config = dict(
    n_kv_head=4,
    rope_base=46500.0,
    init_std_down=0.0189,
    optimizer='muon_variant',
    warmup_steps=0,
    final_lr_fraction=0.1,
)
Each number is 500 + 25 x the weight over its row's rms, rounded and kept within 0 to 999. Layers, rows and columns count from 0. Numbers have three digits each. The size before them is the row's rms in percent of the matrix's.

# layer 3 attention output (transposed), 384x192, rms 0.158, rows 121-127,153-159,185-191, columns 160-191
112:501535519515518517483474507486510476518527535483560531518511485559488532485485475517495467481526
094:520490508515488459502521551458527454499493456511521507529480481465518505550531491508513467487483
101:525500480519516522522474482473563512506469467474451475480496513509503495509454552486490495510491
107:464484505500488491519475523496518444508500464485465477543497481483460484500517496508477495518498
107:503513491478505514517476529482471533487518552507444475488525517482469479474453483469511484523504
103:502508493450496450503542440469518507449516541525497499510491522499498553462524495501525523541514
102:471517512504502462476476489482453471424519515491510468511496498527506491525516515506479518527503
116:503463528484525472558541488516515539494507485543460486500522497462471476507481494523505540482473
120:470547533462497498494453466530501508509515496483510499510537506512478485476488477482535515523522
112:458452489508508487513515518509464492485497516481525534467485500514537515491545471528524517443505
113:507529543489482526450490490496492543505531543528552492468512532493509491490480503526523511538440
124:500504499491527506492514482554528493541482494482551522510472483521510491524496531507467546509508
117:495484502520490484514460563536499489528494439473497470515494501507488491517511522547482497474479
119:532467490492483508539492509521500488547457505540528508499497491497459534523530488471538485464512
107:500529506522476535453496476510478493505480499474501487457477533485520488495515514465511480532504
111:533460466523519488498525504502489512472488525516489482479466498509526520489508485529481489509460
107:500527518470474509494487499466521501515517486524494488520515478486458501501458492455487467544479
113:528470470545530463544507496484466475479487477519498518478472479507497534515486533482511483445537
114:515491523500475497498510507440497497472494497503486495488492480487503503483524496553520457491482
098:506505520485498518497513440502466522459515523501534532488498517505494469509475507453477500479525
108:476508522505518506463506498487547494486488482458476497506508504492518465486505499511453526580481
# layer 3 attention value, 128x192, rms 0.231, rows 58-63, columns 160-191
103:505507488493514492456519529484503514509451500505520510511492502511529498533469500497442499506470
096:528533533447480523528510470477541501509500504520477480478481486485502526489506510493480530514478
111:504521485517532528501506497476508475500515467448468500526460515505462480444536488468484559523518
110:533490527462508500481481525461450522473520498522475526480490542497522523516486504513536500449534
101:494500504450506497492544515471478500481476531509463547515513499486507508480502445477536518515515
100:493509487511520507474491509509502496453509494498461465524536542513549476512512460558485472491552
# layer 3 attention query, 384x192, rms 0.203, rows 192-205,224-237,256-269, columns 160-191
083:483506531452519547493512495552502497507521429507521495474505464499596476472460459502483507519533
078:542474497503450489452492477515497529488507556526491506515463536535499509543532506452503482519513
081:558512489499501504484523489519514490472484525519480507521484497487535510493504488518515487524455
091:548451492450480465502469501495524488492510519488521513506475488430517471511528517504502476531478
081:498471530483452495494516525540507502519529542545511459510532542477517551502520485473460470516522
075:502505532452517503514506465499509478519518486515474492460527474474500481509501504498479522490503
089:504477464476508507477542512461514475495490489505454494465512464537470487487460493497498503518537
095:523459544510497456528492516521500509462470514488507510489512514520530528519546531457504501466492
089:490499496447511493445442474495500504509554497506471520529546529485532504513481498538524489506484
096:498482536480501465489528478485482478433513510460509485496503493514487509487518492494501525486495
098:443482498456505482481496470517507520513489501529532483519488504517461469522463490490463510513504
087:477493507493508514532515452508451506498533492467507508521560532482480500494568477508486488524495
096:474522529511442472476522511479498474506520566509521473495514474477505477491541531470510474543476
101:511467525512581534521502530513460495506530540498484446475494567493500498497456477516462527514498
093:481487476536492496492513493489521499480522520539518492497534516493520522486521486514486470479502
094:460495483508476468491495531515549510450510488562516517486498478450548569491539517483515485511508
082:507519510504496433552525490501490483477517499488470513496505428440484460507488492495513473488502
078:513496542493458496518520485470480508458495534482517520480514467478528486477480542457442460510514
083:539486536528506527588488504497515514508490479479464547497487515492566526517519514493511498501554
095:474493507536511522561480516492512498518502528502478461482495479501466479518493489539482549475498
074:547512521497513509487530506476511500513469534540509502509508500496413468440493501514522490512527
089:535498490496471441455513479524514490461510532515507496510504459493529537502515505472502450478479
072:438535494521506508550509463502496504476442479504433484503483525508526486492499450477495514521474
083:451476481509465511523504475514496500466520501547495470512529520496478519486539503540509479518493
083:456493507489555533565536506502479464503500483498489526506518534478466489487480507531508525523533
083:505493501495517514484503498515502513485515539471498484443483523524519498484521498478529506521458
078:484458462506482471496500488475478488537552491479496501490529508482528490530471455548491522527479
104:492496506468511473509478464517504541463509497544531457501510456505494505496539498520483495491498
070:535511507484516508503544480523516523489492502521493518501523472511493524467457467485452511461484
076:500507495509519512490475456510519502470529472484444466495524500528522535498512498485497511479521
073:511448460501487451498528542520505470504508547537463494511514485535512474510494471503517505439479
074:530515471548559517520515489524467470520483517533530499475479515438472553531495526497469486499485
084:483525507515453507529501515513519505495519530464439527517490489482525513504505506507511487530513
087:494482494490524494508493540534449529509499528525529481509463490495469512457542506506518481495510
089:505502503476543535538508532576473537506494526503501458506502509480480528448531523519506486497489
104:483534529516556457521519481489476539484487497501504498503519534502502538492524508501513520462522
087:468522483494478501490490488484476491516540517535462495511481510488483523474467510508522473567501
099:470502522446535473561498501528447484472529552512478513556485520497491509493539494520525479518512
114:465493529493477458519484550483477494515547480505483510476471444511501510519521503470503493458451
137:487528510444516529496493460493515472496463528535500482486505535507528560476540540537490538514488
111:509539488490517519513564500492520512494480515510521511422511545502476543484534518491498506496499
108:479526470484523480536494493470483474504513492512491519464500511507500530460552509509528494507508
# layer 3 attention key, 128x192, rms 0.19, rows 64-77, columns 160-191
065:534486500485504541496440506448485498500477501485522468511444482532438424517473493478514505509499
067:537497509495510542490491515521478457523537466466487513506471490511532449503503495515512499465492
065:510530521459511522466474488482486502487498482486499507511517491493496492501485525557511490522474
064:446541516533493480514485495529499501514495542502519557512510533473495546502517480525520488510502
066:555541526502515474488459503487499450479487507496477514537544490511462489489469458505512460498496
066:530492503492464494459495511528519504467511471505504536545480539484541522501517509519557453500500
069:547474500524526494434477458484487506486523500490492461490502457477560510515492543493464511495487
076:497498529484514494489515500486504504512562498510532500472494518487495443458504506495528550520501
087:555495483497489496548501482499499454509476529477529542511526462486521504501468535483526452473478
096:497500508450542468486484499515521547503487522516498464488493525492521507477475517474497506471494
083:527510471491496511487469499522523486470488475519504461546509513470488472519499540524504510488448
105:476519493453523493507510498503534516502486526521501468493486513457460514446502529484505542559478
102:455533525478490452504548483475520523530497484509508526483491521474478465475482512521528470537497
087:476484506478496475479496485470485465474496452461516483494559517512509537545507535532498491515454